Weights of a small GPT-style language model, trained from scratch on English Wikipedia: 10 layers, width 768.
Each number is 500 + 40 x the weight over its row's rms, rounded and kept within 0 to 999. Layers, rows and columns count from 0. Numbers have three digits each. The size before them is the row's rms in percent of the matrix's.

# gate: layer 4 MLP gate, 1536x768, rms 0.067, rows 921-934, columns 512-575
# up: layer 4 MLP up, 1536x768, rms 0.0695, rows 921-933, columns 512-575
# down: layer 4 MLP down (transposed), 1536x768, rms 0.0464, rows 921-933, columns 512-575
gate921 095:454521519519448550548443529515502487574491473518474559454529471520547519492542528529509433445522531523438461515489556465504462401469546543502486485579540546523540541447470520523551528584479535
up921 095:455489469457527533460455455534561533545511499507489546519433504515470554493498484516435573495562427502488472498579462535586458531469532528414454586550507558495435534547492468458511496481477474
down921 094:462474503543463537511454521581495551526512441514502496524477561494542492535474508577569470457449495479478533532445485603478491486533423434515504553490401518484594505504489461504441509440553543
gate922 100:509548472540500504553428421475444443546561456486475426516550552506465455444506410546469475456562484492493531575441548473510433466545498454513457531492461424538527508490465456467499536515484466
up922 100:492476520531395554458518524486482499465469487526521532480451474462467502458484516496536520451489521556504496508463520540487478488524553528542517468405514529443542428492549539511551556467435490
down922 099:574495506493540471507574518512487512448514529483505497531483534482467493549538521538437479508490484470463532438536511521511543545534494567531463529504522483552564434446516494577497493478528535
gate923 097:524476482503483520520541518536563499510473546511470492511477461544426536459497451546502451470416490468490532541473502507511450486499467485511541486544528442436503456437511552564525470533464527
up923 096:518515479528473450543548532452485526553450553467569600463530504489462532577456524459457497602474580494540487471486550446540547432458544515531505491496568542539440540494451512512449554403497505
down923 098:581431454485538475554524532506485464521515498496511512519534460499594506494497503537510513517501452533437487510522545454511454524485481463479460487430500461464497478529478468595523497547588511
gate924 098:495521512471517432613507515475548521486462516523467542494456458473504451489449448427483476456479421517465475464396503452477494439525456522460531509528535533516558502534492492487514521507489494
up924 101:548485461523520513598572480511552564474481515559491490523545505469496407498433518461521497462506540526506474491548549481501559532541499465465527543470502412462509493558445627482489556472527492
down924 097:482529526462468552551444540482433592498501488516484508499479463509526480540528420537503506527472500476423500518480474539497457489495508545597502468470494557517511510562547447475442437494537527
gate925 099:556453457497479504379513481474527505510569528471514469509546541538489532464515483480557504523487549502479484486602497489505526486531478508552526530595426497475504485517492533521539484483559486
up925 100:465447501487537617505507527523493487512552553434507521503491473496496463458510527430514429508429526508498476468548608512575529467483566484568599510443460506508479490542426526508451505525507486
down925 098:574551501489523448410461539474523446491543503546503524448454450435474555444500464486482461532490473472525507562493433521546511574530543504528470552513452429504552474541507462554476518552500461
gate926 094:509615565476501569565498558465545460532531416551551429445504543527529467535512442546485476522552517531562478546548625555541465477561521549492561493480468504521521535471530443485470526511521467
up926 094:542548458555505509479516548493517520545477508493505531595431535527495552429507493550446523493545482515516492532521460539500491460583551442598527541505474492505538565434424439478490460503488478
down926 093:537478499511481513511487497528502539480532432478515474441497446478529529452507569445453516447522528491509576433518481535500437520473473518478484476501473517535470599460469551501470488509555474
gate927 088:495485482503477430449536518527529400490464616478527461501516484492498537532526460457508504481425493482525544439420535536551528496463532444504516475510476493473523525481460401514526439504502438
up927 092:583481519404550437412450504518519490606500539540452573532526479413510531472533511539455453489469392447527545425489484510520465499464467527601454519548499480496475468501574455502445446554468544
down927 094:508533497499461531517446506455523476499550519503496456496433469461481486583463519471519440442595457442505459543445506551521481547526513498413532545569463517518539533505495534475511494529531479
gate928 104:504540536480447559496498506512552479450494514528556528473532492517540469475487449505577532488517518510480549508568449465514479467488493511461475496499472552505576527455454467563487553492507520
up928 099:422527592459528523573476538483506535488438513466462506457547540462492518538499482472482519468465519512533482415536557596533520478488455486498475509435532571480492507575503492455462574554436534
down928 101:473449418445527435492497508545526451497499565533545575508490499520496455471532527547425509523493555502495493544472500517466446540507515494504469438475549479527477478491486491510414466541560509
gate929 105:500499527473563518517563508572551495510510460483465500527525453504566553489512484479481536510507481533535519438441524526527498511582617467528432520533464521512396498553532514513421444438500519
up929 105:537523498484527450468574457477585430464541499483437559543558462428513547511511575530475516529523559493503487461490511497544504490525527503479535568536461481507533493481483480555395497545525568
down929 105:426493477504533575513549513573482469533499461515486521494469477440458547502491525429498487478559449487483555482483445548469418506531496459547570542442448539539416477496517530472473487524441492
gate930 096:509537496399464562509577499501479488434498434436492518554474517514429428445544436493519451419439474462460540473545578521439523496450490494582511516525559449503533452473502481442442496477388456
up930 096:526510479503458496545462596527518499492471469428463477560484509476432444484534499480543524527490508508500501511459583587431535483513451511475525544481531458462519476484449515500461539464455505
down930 098:530485514513434473454398578577475464414508455495470504500543545554549529523528538595508495499467478522467510463579430499549501474474494505501475529527448516510522475498535478504572469489511528
gate931 096:508589515385481475477481429529550447506496459490513501472488521525410506518514455554542494524479527483439504480525518493514519499488542503473509563482496535447488445486453527508528500442556497
up931 096:532504508473492465501499540465602484472493497484443512517471546532474494489527474490504441439519510487479470588478534431494484487506540507490473486446520528456533510447471545453520421469500549
down931 097:581515449441522534547512525540502507495514425530435487459449494475567477477493475430504525507465472492417517488477515485507501479489522531501400487516437453479489528519496436480485541485479499
gate932 105:492566503504454465473529552501467535519550491540514541508477528493509568516462529439432490501503458517467457512433518515443563557503497543549472390578426491423526475589508470502461517498515475
up932 104:504456410476471492488529428549491506466574500510519510529502530531487494505504556536444527446515494475503446558380543573538503536496488491472484482574469521506474522555499493499503517550522522
down932 103:462526511512532595479511462455517499536481475510465519562450577509545521425484431519444515484467535536463483461513460459538466475532509520551529469509490533467482533500503460490473502498481417
gate933 096:475479490489456483474504415592490521547528511499590544546501489463448476487503518486519524436415465536525508478584533496496565512511558423491507465492502486531443531480543592503547525517534491
up933 098:496523555493541535444520530495525572467473518419472514493478583532495541572466457485482524552553533424460465486478559464473453472424514560423503506472576501455628427532479432494532455512395546
down933 099:487488523424519555496447424503535506455506524504529507515524458514458549539453476508525466507456396525460523464454441429455569572478538454480563464513476485533474506494525496526496463537522508
gate934 090:542508530509492518562428537598594527463534551490487456476469543507508436503485442525545438472521495510494551509471536555513500463465489559518501501530513537431508538572437456442558477449495405